Each number is 500 + 50 x the weight over its row's rms, rounded and kept within 0 to 999. Layers, rows and columns count from 0. Numbers have three digits each. The size before them is the row's rms in percent of the matrix's.

# layer 4 MLP up, 3584x896, rms 0.0471, rows 1652-1706, columns 512-639
099:552504437450484477523514542438472531528495476484595435466547489563541478499516470521514555504479479431616546474584531526536521475444510511454514569522499474514590479595514475387543535479496551565490568395520471464497546452417540393579440533499458513399496540394602465546458479455490580615543524608522439533522463598497498456510391482521482567452516515552470583578474485493484554510516
099:487511490559462449539542435538524425535627591551475446529541510573565549469472480518562543472481481536431562565549529455561480412489523503372535519519529462440631552596465592500462488373502501547542433560527591579499565507455489479526501547484472471507499524510496486558463454512489549484479570549418557447531498448464505549518385451523564486490507439572605456492441557431501492481496
092:451451505502560453423419554471444470486588528508542535490516525512471496581508477413572624488550531547578513499494478484520523565503489518499467440570448521494578418504476492441516467511514485594518533481536643434488645483486473535485441386453497521517464606625586560568606495556460462550475418458476514392547513615503484500456553502462566514596508528531568435556537476516461557457423
111:601477512525419552479449546541535484499458531487463536553582479411570469491502560550437474418504564520583517488605502458461397572479429559457588507461521527575562413523408518396447431474540482585446469604457480545515515523494511537570543504468517461449488569448525577516495520471492590534520468559554489438519522530442506468511496486491486519507428519542513537528494584565460582512521
108:559545477559529478572376427433475444533576348547558574551475462481566564543435427539453417554534437503495459533493469601453465531525530486459372568540474544518522466440445411474481451550509449563504474449491455560526470527496460538539480497472496468344463550444475540515533454466438543406465523552540567413452622443474523476498458561494504469509491512516535599444487527567462526511407
109:494547479556562449452517509486474514530608552537393426438480466597522457459483494557520559522519525564476442515415490556468500466493512479392598437563471595492496434537507468468418425474488501478510405482455512415552463492542433467482501425508571611459458519459507513507441429454459506509498418495597498409497474558467471453505457529527494607509416551524578453554463494483522511500424
101:461446439430458527532508588478499489499460504496489465478542513546504488547464501545508549557488393480440343514517442572484502511457506506504570530541518487524536453549439498495422567411478548439464522539524519606518508485441583485446475504459568523456526497488499483601525495350420550506483515614527405516539516469585555499500529495465499562557463425441455424543513503512543530613433
094:458425503395522537455475548435567567472592457513355526467510476478519503575480543530467462414470472564455407504391436502528448457452565508557501419554466590570433427538495470532496483537524498581510515536484499482533508516530430576474478463500606535453612487487479485494546479488474522464475468464529493496501509497525398439584386509505470561458430550410468508498516512516491523432444
100:467554430467489468528426472481538558475443482522407526489508484468520410516383423550454457463474548453498484442540475522515626465522411467564439507585524467492528455486473570487441594525505506495494554448538562520543459553473467608441500516583565435505488506492489524479455586519431524460496518502499487476513513514543428476511414488434396501516475527510484510516440498518471467366565
103:508474501554522533514528541309514529429509497465508550485545470504490471521541535556445486499529532578525500493556500463547498460451509500508563529494492572544586505500448566485435452469452495465497396517548506433629554520622490451476500543473520530533427445405464481427425483465530517535469437520475502589509501532441473516455464511538477496465496520513507516457563477548510494562523
109:500548519524509479489481586506470547557484589516449472488534492527493489589438437477503537504514515515488469617543370537507567501539526518545521546411500502464556532540483460377470527501497486546525493403585515522547430477444576505551522514544575493482507445579419460503493432483563515428514514502511503576580507462482517529496394448556524454437498408513482524419517503523470506460559
112:493523441569471486532551444457463507462527516482562420495505510539594419605534482506488415475574484455536563499499535491518621553503423539570415442497478494557495546474482517553472577435480374449431481522501483485561637482446509456543531487509615453549490488495480505411403465516530497490460513474528526497497497543509510447561502458471431448543481471512456518475464582491519525459462
097:498452459464503484485539580491491491514478441544416526563609482492460589553452534514627539485470526466513449515439451574544506437399540512391555569503508463493445567522472508513506544514532561532519489453472431458453484499524581512441498507501583573548503549461476580584487531507543554599477487480554397445531498521496405468511461447433563478398490464446467489466465561522516513489478
094:487493446446488468471515545510505505511412538451420470544535519483483508544564481498499533442481491469632459531441509526538441528494471477451551507501560466583465489496410541571514530507425485477505472532517505386470479446506595498527551522450514538526525480482513498448438472437545502549452414521545484524462448567558519542491482470491482641352520487454447445554532540439526500543453
102:509401445497508515390420564448474542570481522453487507518535559615573406584522524515474457448460495517479517469531486514480492502404520569507401574551483482625493472625465495471420528426484505453429491508535437488394423490498573528581533456459422453486499436540450497435535458513452541512487532494469554514503471530403498546494521451439522552610511527463474565517560465543574543518351
105:493421476575521493480463500510504415481449458512499500476536468507502473512482468571541562493470452508532468571449362569459455459464499489462527479582515500505515548587493434474470522523414511527493462408504539386504558429475519535555484515471505473569414455437549510406513456472478489501514508405549489496504434521477487537490517461569538513563485553471467543521598597443413459502442
099:571427516512456539583516596610506477483499498632485488495479560355451634530513468526500469484544506548496501542490594507488429436558418525543502527562567474532526518522479553512546503543502496553536515486534507404578587517456519492465553538532471542420488561545491501601467566436520497528529457481481482544456380562545442474489530499547496521534466504501523482535534490511519479454511
088:495462412477507478381477532426421509597547489473583396428504499547537505534528612512531517505491548434489570540588468546540401402487496492404552558416511466474516445525557509465484493447544570595469459535460467444566495473444468519526503524467468464470426463501478561519522447420467574515507446423506515420580501572451471484475552493455486583564488571568536490479567499425556558538475
108:422524524482528503432445498534512511456635528483487476472573474559574554497510461468558470491442472398517411618534511516406568502455549484512535544460479594438481491538491525517429488430449529540541454530564480598585563445562442442537414515446499601500452480518526540474485518491483545481437523520601562518547521497479441642571514556510516523515507503568484485511557554557458650472543
099:513600417404517430497385432490494372452463557577535539442584462446570480523492483487559553458497489480552483544515549485421461507505455553571591453369538465496508608554442470518550448517461494581431423452500481524506479487417507547557536495495499447494493616500464485605422512598603498529482554537622430546497473583568523402412526485553483487602473544448524486465545477496484571482451
102:442451505494528394463540487429514483477564462422507511502488471488570597489533409505509464474550512489498491497512609517409530410493619537602560553482459558541498475547526486480542478532399522527440498507580543539496524450474519511498463548533482438482468516545430531496491455495528506476515482525489464493515519513502549545604582578529535499457421472479476564500573505498501515494513
108:509588489451466555536488487482558409484496469545523437603474555574462480537513454467435572516534560512539441470545601559416549517489443528585499499478518470534461499530461381507578509575449511438517533584497417499516441499483511461491423448611581447480450513445434494474475525488476452453512582582498487504486468485473482536478465520587450489578481431473515549489571562463493524472505
094:467477457460411480476514616536597462559505515494470466527479496502605457533414523509540520466485539523496512484479510545521460410523499532458440439585433539560494582474527401453483490562521498465505457578521490419537498396561406520455495548497565537533514466404480519509475476564513467515477515528486457547505506412531489447578474434470531548392416571443501530474544556510511573448358
094:546515493515415365451459480593526519535560611431563523495554525411547608512519557637451464565534570590498525470563456436517526576488452475466519542470452474501487545464539527541478495397488493433586508459482568480580480486522477564546575534479510536600520507563482531543417513483477521468466499485481466526541474457458539484476530385535552508535528586513496515454437460515510597497513
091:504521504493517548460543440484490533519493520516379448510509567577511522477613394504382543452502532445538538444466505509542489440511496476467554528491392485529503478571506448532449451417504592412474492568543506512456479543467593525465483569413464524549480476565498558548537403488492532480607557487559568469509491584492496426532477521536447468527518555470478467540461508491438606518497
098:501466489418427554497534605513555539436518450603455490507481632455448424545517600479465523423513441578513408495502546639501492429466536586478555392431435524551566432588491382537517488610478557477507558574460490544491454467490560553470636443590579582480571460400562500468420556453481475475475429466508519518466401494439487561567491502554463516505408452533502442511517473497442554593481
096:490544482458536552513527386486480538512524467459494479444520471552459537567497454416593484441548426557539515552472424451489469528507548475516505501424365562549486518521520542468448444456569524550545419534583531514535513509582440627599481422514450480471597440466564518434495452491550534451575584490525495421452548507615592511461461484537581544458476459483539550514525515596486502486622
099:472577469457458441486498555451539461503497503562377470480504525385478500481499463558557526498465510515506543572412602458454535472559491589600449548522432448664505444465604473394570397545399473456532494555426522486509511402480561503571504506526432431576465389550447492497534547461518510431541463414521554500561453448438585610628410591484507471516453536511567539462445485489486475421505
103:463453523472534520478422572498474475543553523490458451565549539459479533520502505534573515456547420480534525429489523596558528426414540556487458478436445557496557567548514413498518523375433470512421393416473585536452509497456446491552620526465521429497468455437490538534478584495556548558519437565469424554554544522489431607483579462497463565643537540455602560440431499471538568515462
097:487546529478474516511524520469544524438492498458459511421452570469447560485529470555434464500436412501539392531425541444513529487459570573497474523500487431437545443515580531445565339524550439540519459548484464498497540490474555501462537516501449478487482501642492540585446532507404495408508489397522548404537440425505625643615550622450447552488456482492497481455504547412513490542467
105:487558494527492491530455440497487436469508527447471470487506558602517501697403579458536549561447482505610500556493608523458557573450468531535496491459488490530521465486449506362536433419546543556567474535581480450532436459449494467533498371529467419490544535466539500537526449524630572519542488451471544476502483514532540443462554472482532484493482479493489584486539614480393494486505
101:433427460506506574506522608498437496470469461546572457478542523497417527563476551543548504420544560465492419486495505520470497473548456539564611477528425478449422535535505460534463467511504578486502532490568414473552553433548573602413463511458500543503490525510485562479511491527456515471434463451621502532463419489500467548525512471474500522410547448563466442557430611368413511568459
112:463472417539485532551498528509584449497615418459567491534462505504572540534397442472490504545478487408516558508517430470447465467562498537487479551460427533493517544555546560451457557509411464576444530401542536482514498537457494559583425517421459504462509514427500558507491552436516516521474408522522529568428370536378529515444476483472551474489545489516523569459513536501427507411531
090:465611532605481484531545573493512548495477590575495432467464493403499581474461478533390431447414436357504412552472469474509552395499499533566473519432550477492503439497489461493521490567496410489456500492527422519491488453471564506441572519570499544484521497457564526523480591469568484484516385496530485540549475487583531609568534630463410515502441558550479413509492505518557455456429
107:516602488510536436466497528450465414525455415520456604593510512454522498476425512600481489510500497532562557459447548532492455374440399508428494456448498490597478530412541538550548512461462568455467442441412499459540470425482566598474578522515537569529526564503486534549424499479462505496510567635474439458517395464413551401479531484501514501462480445467588541497459499387582502478440
099:430654515524525451488449499506482447492459449494555523439521460533440498478436536437518515465491463522575523476529486595456396526521473535528482423488522428505513554538528536515398431579491494518548502495571530545438510535508408466600495544448545605461498425526462535466504395517519599498451509399495516485504504515378510524465548545526495513466499468520456568534490485572545476519540
102:551574424464473525523490406448431475433493521446498495450557588569416391463579545522492519496573521529530465441515514461476491517425467491459577497510531535460548500524517471543522447495450560519527438543535480402517547455521458543506447484415554551405562549538519549456524480545552523478560539484446449463529477542529552437531497532438517525470543534547463462528435511490497490510443
092:451643570456485553516469440437471502503498419498515574482586548511482558528475568543578457522459482497405470463538467523485544360503532558474514561544494472492410447517506526505488534503464522604501474547453431487561514458448542539480564545444540470501494483523474491505464575546425558472425509495530510543491487472598387592539575573440476522564504537487507467464499500525502473552379
093:564526539442474533551462517541529449380498472530538541507490551483405525445533492504429478448506490486453462548359531498429476429579543526539494415522471515566613537517611571466542485480502470601394570510488497431525470440594473517541561476393483538558571398502487502479514525489402491506546538475536510477555364453459522447443501560560521580507441458454425433512501510543465509455593
098:588499459452522533590514479515559519431471534438457551575499571488486500472392445515585579513453462517478461508386589452508408456470414539473565557557487411508463452554498533480433484517468505481538450501463510483575409450491562563448455426471575557573561504548531519462521438535489456405510447457556491507481418458367473538376427578613438563438472531500480490569555537587476514502435
096:555494564411503514523503524510550433547413499462559486422552503506584544430487477484418489461434437541492579417545444584520441488476495524422568517450473432445492496578561394495444500482475548456559459531506536369416534481541416464426540503495534524500464516478417445517472438509433561577511493539535540428496513497404473480457547502533526507524441440487482563549421491409454506567568
090:566472535459596571547411449446572561507560464444513513443536595604557432544458497561449481496409486444450527505413563454510541508499540513564570479449471481506514536330561471462489529546487411550525506484476414506553549470541381450514366494492557440489553493467487472512496469533500504440569454460568471456591563436467536455461533491521511472453488534444473540677500483558456521439406
096:525532467522522458513449499448581459537558501441482559492574484459480565522566542573593486450454492480569552557571476466518468469483577516418558591474525573533514557532537569500414457560618477531435491552588517445503565506528454492400485430470528458440547582458471562574512421494521555587535427580558553501519421472488543445540568454465520575507481547457567575524561537480514531554482
104:439501489538492544524499546482618461501558513499463467499513487597461438475470494483444512537504492493519411553468504453539450405607468493512502498476508557476515549409483482553508463471476472529421508493459634551507483479487406512576568552507481546429446575357535482450418474539538475560517563508535533591573542529467531428584554533535514593519416504480507549478519484471532506513448
109:510511517458512531457542471401584508480481560466539462416472501524555526495508511569527562425566454552569505573477505553534508569417512549482559534446478582536596489537501539521463435529519592532519443506549532556470554506493425449491501481609464407614500502490503504523407460633530600437483431439580492432465451573491529506550472571552495550485494406484435498527509518606462536417485
094:526622533432427479486542417563554518477444443603507481630548446510482575512513512509502378486552488495502493487536423487627585452589432527518395427518456472576559498499602479502483486490420507501473470402518541550548484427487572490528512511484537455524527556508502567526434551566482535618550570642542500489556462579568447485518508525528462493516469543513515478501496513490513525472470
041:536404353478475458554483508447559482539545538595488496539524590526483453490455532576452501490536395494551483545502547465564509486497462480429571442491496520551602505393482428523514374508459506535431431483453515417529565422433516521466512388429495526533462483472502540532465539446546563516497494492511462554597516472476426597555458528471530545515453478522516543587522560539459581536457
106:543588536434544523492485529413480558629510580563503496618485510550501574535475439485380454438509530493468463587469535428564498470439480469491554564539430502602522609569517537551514476566549522521467484488451534462533531484512513525470524469525519542451464518516570506473473491533452555468495416459529455470528415510566430564500550493566511594537455446443582434540570518465503484505482
097:506473392503470404516556512516450442588567542545458630412436507394577473501427524578575572595601515448578501553511470487523507423502474508474496549468452574513580587577486477479527416533478436493486553436500604407494434445412531430532495513402462475439504501456479486526492540455494515572521507638514374494521512582473560555505462534554479507511519537541531433440463553488504554458513
104:459640528471525503551596563495472418550482467526360558474556494545468537532462420531528550504550478526501522634599436477552500436372568526468485452506422572458606421523450475420448517500495477431430477471557437517491433477527506520521564430546502504493556437475377537583525433419575473581470503434434474392531542468525559516536575527530419537588460512461631545534463539500446486453448
112:462487520525582470530502485459404500517494547535426489530575554441513523454472471449484545511492549534499503482558427563412479377495445556433526547516463547543531462448490495563541479459533526499471510465516564503484467453526427488549604555449484462365548416538399513463552520414540542445383533605475457462537547571389428480518494453498486542423414485448468465557448491416473507511491
095:502516438487513607560470526460533523519548444493428385472524518510498449566490439461445532424600534504601560562460492469564468576426514505472458556454366557492542468597519456495491449491495499573557468555588506426472445492515500564436483521594503477517487420428559480429475500523499523467530531413435537379515398453567467580446489517544526464512493430485588554515582502477459524428554
103:504460399469501544509500548570588402502549547454501418475519527483487537563513454502534554541543425579431392528505555465486446514547447503466516455555440504564479462530491452557525503498469519443541413471584454489625595456425564565655475493501514521463489486502446506513478566454456509604577614450533443506430518425568451527556496465448473455515549419506487470527576466449517521479439
106:524463541507530477481445437410493518507513455482481460532512570528525461554522520531462522518574458508582456533471611447494489486569476539567515541464430499522505417475505555543438446466540524591444575534488513435472544517462560561544466466527583490435449511398466569457439496405541487442443511461541426516404498428457438511534470550643584559523519526542502444410557535548547510548479
110:584512478468491451407533517494479450511518603533504547530446531458536550492545515474488580496545466542518544564502498502433445520501517571503531445430577480553529476510614505541577462422495470578496479458460566440457520513487623545529441467548385488515511511458479537512540465462512467410503507438559532511481416533454519585546452590559512528559446450417512519415530563414526506540463
# layer 4 MLP down (transposed), 3584x896, rms 0.0419, rows 1652-1705, columns 512-639
101:469530466488472491479484497532476495507578591552566502565484534516481493600470521487499561525397542468486526495534575489518490535497577498555538517566522562466531514552574545562547492571576453475454525485526544457461630520510498473496433490395554515448527414481553603439512528474523435439503426488573461525512445544528504486484570550559467564519595536421494509575542505534539461546537
100:544574520540461567502524428506494447484509480476523441496499537493499507477478493484490575507521446476631551409460456524540480516494538526542522526615461489536546478482515550469575510564537455568499615512492533541591567517492501537440497615443434511498480448521488512456458478548520554582551538585509495481462534422468501490498478446453532463452491472472405556472432492550428481490519
092:515496494480481507617622518537505518431430523506511434492539568461560480409381485618485431471493499506436481522514524487497498442545493509443458462472561516478472563524561478586493516481505573486418478536459537512524367461500504476526578581499546562461446443442481441408403431519516528486470597510434578547598546368479513504519474476584564527432461513438500477523436510473501491522566
109:460528567477575464483545524467455523505506506582587533539502502466444472387530550543486482534499580495480498458539502484496519518488561545568545503562519473519475525528380486480474495531572418491450534526515496561437522595516509537453474501554482464581508450542442523517524478550555551481426498575568415534476525568512579552566531461410556538547438533460523524476428501566464503578485
109:453533567438534489587479517568590434470593459568495515449560472427504474439554414502516515479521489477477560470384496444481423494481489540454444498522466493505436591615589502562474501540555555515558513570421470474439513532551474487463471453442523584451551532315464414564562524495408623531430566539502481515484537374522561535496412554571553536527474559505520550537469409576558475482499
108:548437522541543547452500492531427404539447440485458612532440548519491466432543528536495431493523489446446570498457463483536534498586516599465541469388485433508513435544566443540500517445507466487466464437501454495486393552519445446481515561505430480620517403482551521466525459503442444496507518452488493564473409494512532462478463546539485473543402595515497456480536537482439541521569
099:395455490462502464507417570508525495541526497536523588572515511548532446584484497480472560519508491501473393368545473540441526596536480483521525473503572487430490511513441537497566583505449617494459530514458526571541470402425541508498525596524582534549583560491605482443468495490565487522469549521506508484529471522516523353439421542505589566594533439458507522483589531511432463488546
097:410509492486459522512612517500504532498458455499465574476472571447407497460433534337500497523447482505562572482441527543442461525585494436528484521559473417534483503441537503510448478610428510554400500422498575455577480470620499425450563516476505591484529511478440514392535429528574456601453494500429575493489436492519436462584515516532452559475486501533497511450531507511462490591515
102:487494460428510441500427544513534518537441445429507503500502504536435462604544520482510443505571533485468517563368505507474515509618574543494483541504506529547469446527481489542553456514377547536606485477473455525461561498519494537388415497514509543494470584507539571482544495447543543433454469470453508543517438569408501497616456447480580612592463484482541457511501462444424484482549
104:579428488482545489511550538501458485411492529465622445520528512541573436514619552540459511524485502522534479450491497399538477537513578510513514491451555566445558445580556461410534524537520505485483440579518529496494479583470514563624390496422516402499557510417573580527520485483496529504565483433540567519549489500528439436474544515508488517464496506481536504439495533521516510528477
111:471490477508502507537454467492383481585506494440556499513527498492545421574490531416501325543410502552502542462478505471528415467600490483547525487493465416447424471519560539538431541519540471537523415422456527472504515467528579411521542497591564493514519547529354537458483535464505501518481473558500483562548452480553472499554472459425493441433489426448545600471417505514525494450570
112:542439487536497547449466461588457470468447484447539490491455559616523493530522575576552493477447527456490476436497510580493519498510450460419522491503629585492445471517508510507457480540565531529499551494484530417583484530488548519479425449483415517520444540468575550524507392463548464458443437447506496497545546541465509539510474441453460510569511496522477445663515460542563515526466
099:455493411597440505524650516429538513458543446452446594497528551456559399432458536508458483526465533526497519473587538443537449480570493514516464479466503421394474506483506466527418502571429384473445433493451597418503421488434504542544533483565463552437575524529490518509516473421573567597419511482459462571481413476567478512561554489430465473444460516587575410512419505489529525526454
099:562439510544455492467577528528536512407497545450524506500397490457577499463477514462473569579496598512503551529546523524598591503428460436466510480463500597474474518522381520499549524411456531524467534583528511465477578454463476481602533522586468443468445450476534402593573529523510551460576494513432576504565510454467504518467396480482482501469464422443479469453501435519576464532495
104:546432489561538485464538587439484524554511471506498528514438454487449422555448519517563473483548444604501518492502458555482555517479526552462463546513494471531371495568482518543486470514535586474504573543472497467465513524432485510520457458537461499456600434539478524491451472560524533498437483554494512541418503459518535558461511490539535516534479568494404526581474422461563630473443
104:527372528537465428417470539531426466427453465574433513486474474484491509498479524606445476538532489449551485465582521493539579497434460536584466456441521562425443549553491448544414523442529538550423526431499584403453509458544549506586543572503554408601535372518504443396476485513429484495466515473487481606566496456530527434459575457455555452577470397515523432492480386467499464473541
100:490424551454547447486449535391529516528551513560530534557492378541532474536486429567495370519489471547435525516447483475455521481439559537421451493519507407457450556514571401491561535398544508545492545477456474628543463465484436577495468495528533368431523502528537520482526475546516515454568505475428472541463529547485510491506478588475542518475424548455504571538468426399461526486501
092:485497505573536516644515427504513470536449465550372525577542526366442473482494443496417524450487421505529438526430545517375472559477406553572438442505483486530535497443486436446603450595457411509519513436568511552515481461542561464530528453539452487441436490533534423551544529556484536498471590528540508540400459465520524437547448503439484528452496443382459502501416486526405471508495
110:479469583473447476448487556579448444487533449462400511535485468536576439499430507549396483535436457487484452512470542559365576571570532538464450564619497531530417551546528431455478595564562616497508511501463515472511513508526528479460453458497528491490502624497478470516431555591492441514526579535522464523420445519467481602512525505492471463514572531481368419461537437456530521457570
105:525505511542526443524551366552480424448535527452498522447528539381549487489477555538498547440522438347433484533483455437582468469521377596534449585573449585463525449486529498580525513514463503511487463484489463576494471601444517543597477464527350497561515480471551490492453409562507487537433501550533511490477484447511547556521618513516456530480515490503476467426465462428589390548457
102:469447537552490468551513398551531568468494449522517523552446500547505439412502463474480443497463469548519497583477524604598411519534527393474485552455599457356426497507497503546575523503459471573421462456451488524404505530558509524463484545459452538580412558467533455468526512488604518435446461554539480587417534465481517504384499525574521472422520477575497490498464479565468539531466
106:429494456547617477546527441464508532438509581537449517394546443603444532492505483584501406421459453482474597541484507472429446455500551489537498476370533604506484501514545547514440510426470489513443478464511480561473516562525560498550434549536401529577396489602520482590446496410507438469451404506475545572454472459511482478596511525517401424556494478474535495606495498527492478477525
094:468532499460503469480520518516409495541494584576567487482559494484459472474520455480592473443570536553522513563485474552463478576366506510505521528494559444499434480540485520452489450379523435573443480566479535502569567541531546463511506512556464543500534519593594551532509444525540464470550495439542469466466441563439537470481477491525441525568628528581524433565499459486544408460497
097:597504515436424515534580514526540470475477432459596511531522574484422501497502563464470440509486569401446492529485514505619481419491492478585533523492447463440520467527503521573660451471515505518444563422430508540528486497515356444503488459453450439580431527547526415522483470479547483460549558549531520495570515473466566551458476619471435507535408467494547517520495473573490452460453
098:563453538460514517580533414483538515432455513418442523554412558541609502423487386535464500549487492475538532493497467537508467591558476513526496453520503528450509509462574509550491536515409503580552509462500552429506463507481453428478478512425491422534503456531482590473480573474493538425508505456500543498500529559507524531512526556416498412443524556570451487484402463540499559414436
097:449404422536515536485401447533479512516504591561440435518514511522565416470472453517579515501518572501482545438451451515593504478554468538571466507498495541533486582446493555458498546446473517404520485517548570557465430458438447424468468500512536407555471533519480489480550481499476604486590511504511432423650617614473494458449513580522565437507527611427507484531498515559492510453464
098:503472574456470531514489491505549504575479522424463502502498475534485596511495515509613500624444521487499516590538555422602529540479470501493546461350474589448486512557479470432405470502427515450593463493475596385480563550592491446474413441525508465449425483456474475573512452422574501459414450525559419555539496531464476501506532526532527519528553481584517549539527480520482487425506
094:569462528552495517438475479492580548505484488411560481588444466612463473473530499402567470479548545536499451527558435557553478530463570396448521411489628460435533520505461476539431500449551503572425491396578524521517500604509522470564465534423513528426542615477489545544525421533558554460547494544552452406543539629508440520338516422485541502514545501514553504547533504443419551532489
105:510488446390470528501537463460613507476478600545462444431478488533528426477438403483533495503476599532503451449549473500544443483485523535520501434567454559530513539501556513480482550615501512435483479553419458539427480554352410543518480416526496455556475547520484467509559503436436469550515452473448539465533536466489464525509524484459498516468542447422509451528518453511558444505451
091:507483486503508490422472534445483442517502554445512466565489399510495441483447532488592615490570570536505525471592430503500466526576421558406533469520500607493514548477438491566497556494514552603548534444529575554507435500433481462561498505546538478542462460391531398465531427463520578530495537527596520551507470480427452489402493470527590492520489521495475519501488449530454533538514
107:558554478510351504486521487502524479492528515479435439515460485494466525547451516512526477564473521573486485515415553464419532459542514515504505493501595539493532574490422561547459445478543428474610481486571521447499538413526479453530514499472577477506447498548516521523490506549548438503519456477507468517571537449494450470558393539599491447468538444482473411458485470473518473492515
102:521489502525545524400465480505500549442488499435486472499471467482476524492489556551465507573480490556495480511459490488507503427448530500449527510540466534471411514467494511484558468499565459588589484457504481488437468526438529454441504561476462512457545539606478517472539580447592559452411584542456517542546556510537565560509516560464424385466528497435466482555498523425451498507460
107:498491497486417514536565587494480498468553506534529455498461362557556437496546529463505456539473447476517489467507459413493510457546550502557501579519643467384501513415532605494513578488543566480598520408454547502490545551450500486439400497476520457414510526502572493505416509490547519470555490464521583525491558492532620506541514391501514522478461378522557424374536524451530465598427
083:541478509424478535493479497502508429513578506426426545450549521636550458544583503408650560481541557532553514404530571579480522573489481481469575501482408575564432547520455482508502485467432554469577615507511581537474519504507509493535421505505469448513446496509421474519466373561508511534516665573477469498403492518515517406473527473570661361537502479429483558521492529543479529483559
100:488471568467523471522501509504484497474461460556489591466489576591463500520515562533385448527453594536520525517525473520514557495585553517468521480472571469564434449438492455571623569534492590520461592428526505442549451526523547451506490507503545512574547528453525445513602561500518513467444471518413561569421465449570536505521453535562564466395456463428460513565546504552400545467532
101:488524486516528499514504405583621480512499425517425505459516463502572555439481439485542470524548387588424526522554484579521548501518531557528498532481550465460527575554513454394505533416511534460497492626460527518530544507544493528427417490501597541534562422500410481453522531544371532479498462506548472480507564391489457414527524461499579479505551522423477464483493454555489476491574
105:497501578462430482511490508481506530498445575435621480575413449478509418583472545486465494569510492467519469525461473535440549493476464459572536509438455493524458496549517510453599476408448472535510514469500508542466554548472542474418563420493451505495533405508553526451505517472502508608516563450424476498538527464587294452505506527405503514543416524525463459415460499432500458572518
094:492537412470570542468495533488547466441496509496560439433488547458522533438429471490552536542478500537529452468562512483475467493405503486375595462474534561599500519486494489481507595451487563494513481553501437535391443527478494459467514482493430546580589536471452478514568474497587525552427459522499551539485473607467455516500443485480594454499484525389508496488561423445495558534513
090:480521518604514425405504420413453585498517520481509547574537394495574495544548574497575530507555677537590432487519536464415457566444506473530548538494488531494455507595522502596447466480514532536557433529519536527503511530468509469574476548565550439512529443479513495515578468500539485443457433502547485487449528515562465534495431467554524481383565472557555525579591474526565455621495
098:486500504496532488385507502510469497445453460542551498536381455496531469537490558543440408448464561514469436449460437541468592520556561457466450491460590577464567481445447515483521563444549470494497483459480584430439515431475435475454521407601522596467469512515490530507473474490536456556505472457514491536526429575519482401550449458475474508537502546507509436513546494448543506466535
098:517501475484543520507497451498473484616497486525493508428544476468461454488470567506574490597557488533416417495466414580544462516410464574469578440456531521430481503477459504468516502478423454458432524533489507404484447533451472524560427492537466493486495575475476535470546507555458478584536534448493472489433528457523427428356502474546533508600506456456507517495480513493487520621403
089:411566484554427364482543565483425507633481502467515423514468466375468572474565475486408547466549388521591528409540446550494419506582491484497473545476504529521619486596400449549477527420483494525462527457510498561547466543533611552514467478549517538470519484500511497557453493504432446473437504512507534498492477577574507480495508472535487538514498490452475513410546511526506541563489
100:577464468471467522496505444476515556584557463498482537534553439478501571495551493383477474540522475368461510492447552413458436482477473556553388535559475556576513537461557520446470351572563445419508439552555436603442493465503445456513520500524516372459470480434442474404596522495493436515603537508481592444554521421567554515445540528517439494489560514420462556479448467449562550548449
102:570407553528514421532444509438598574428528374524441557442519494510551446557509520468432539492427553565457438511521509532476473571564550507512471463504543609458430556507520402553468537604494400536486556556500491463392524549592474471529540544455437458443502578506485457447522463550488379520470525535490618431452511508509504489494527449482399504466429466550525598458532522508492471512559
109:470448604495500523590566543529495512543440520561512540538420521432522468478570535564515574511544577536502472423615436610519524606500479457509435504531527491484560576492426450446493523540510515537557483496484543522442435565413369487454470511533463505582441504414553550564519509570494515464512445488524471514414547517487444451585410488487517464558532472433561443516505527464504573499469
097:468414518472575462465454465513552462531513560467471452382523516451418499375434452524505507473493472579487514504491449536481483589531450527458560460500513497485496651506470511477485492467489558455431607585489606552494519462510536506523512502524328535408394506464416455498561423484594477525507478458489572457625466454465579537496527472473535560541453584450483513571581495527478487505458
030:574559601398510528446443478490501558469522457441553593447422428558572585495494480551494432532458545486490512431554530466465584482538515536627501510489463513521461541459461493526532548483565434537516612457563536510448445506529504520498453473455493481456439479582513389476505513449446456464477511508522477495573503501531475386520537588401491480548478491488473565523536492511481525443470
108:513486557424505464548545467583560484517544584422473458600455552426479487467527511512395587607559525497457496590529481497523541599547545464525530451512592489514569470592474376468517441542504522550470546476454449514486480493516505494565512540496446469449535497564508497535515458465552482576489423474483516421458438378573583523586501566415503446545533491520452527518469567574408503449457
099:565424520541498456434495434523466495514524635507516423517535500471556392503540539484579445508526587454543572526604573539570507546541492497496462542534423543505431470562480636481517560513478473531489462446485425551518478513554546428503426554510491407415503414539489547458491470457508496511438547527452508406516544500472476601490527521483440437472428467515521541470460562455528502464565
105:418514451450493441539441518437454493508468398557434479577509470476605580514368499499594426444463478510519451529375516468404546476489546515490458480482502544450449365596455506533536492445458484587505549474503478451473502517433442473610396501505436519597623540519458575425487560544510518452479393526429500541431423421588470516492482541434465521553438496549518524416496499472457517482511
112:520584593560585475517487526469530566548476501502366465471532460473557408520453491524450499524450526461463503508499503571482535580504551457461472478430511531428480420528466556528527525569513535513548518523476527464498479527507567549476560522542486492468481602602512488545483556540473497524520467561502530519498483517508585585490579554435408508459498480488451517528517453485530593501550
096:517542517445476514572489494505444478477585364493501489462462481501558473580522450484452553501475485528569538499527517487507500528475518462563415509495555420460478507547521496479509476479491498514547513503506567528462465570481509515511407514430407462494429552498558446419448491539497538496532575561447471422574587480421576496499420529525538487431523425547525533427452462515471491415604
108:432525464545589535579527550419514469536555491494429473436522403574459540389555449499584454415502442546533498547423407497457491469452428465523465506472432480525496548526435445572464478512536536524497551467554525593474447551549441451537505470592495530441420552496607376503498547448434478472399450575464441532476425413483598509503487593487554478495512552619411506544382517503472522576484
107:459442469506579524549479488463430477417410509512501456446492546517464616517555422515455526462434465472451597526469468511457406479477494390541489543456414457533466486515483508491494480517502454508477494459432469442458535481561514495466447571398532447583384589574476474610552497469510483470437564452395510517519539522524494532455479467523567498431494464478502435522494422569516526446483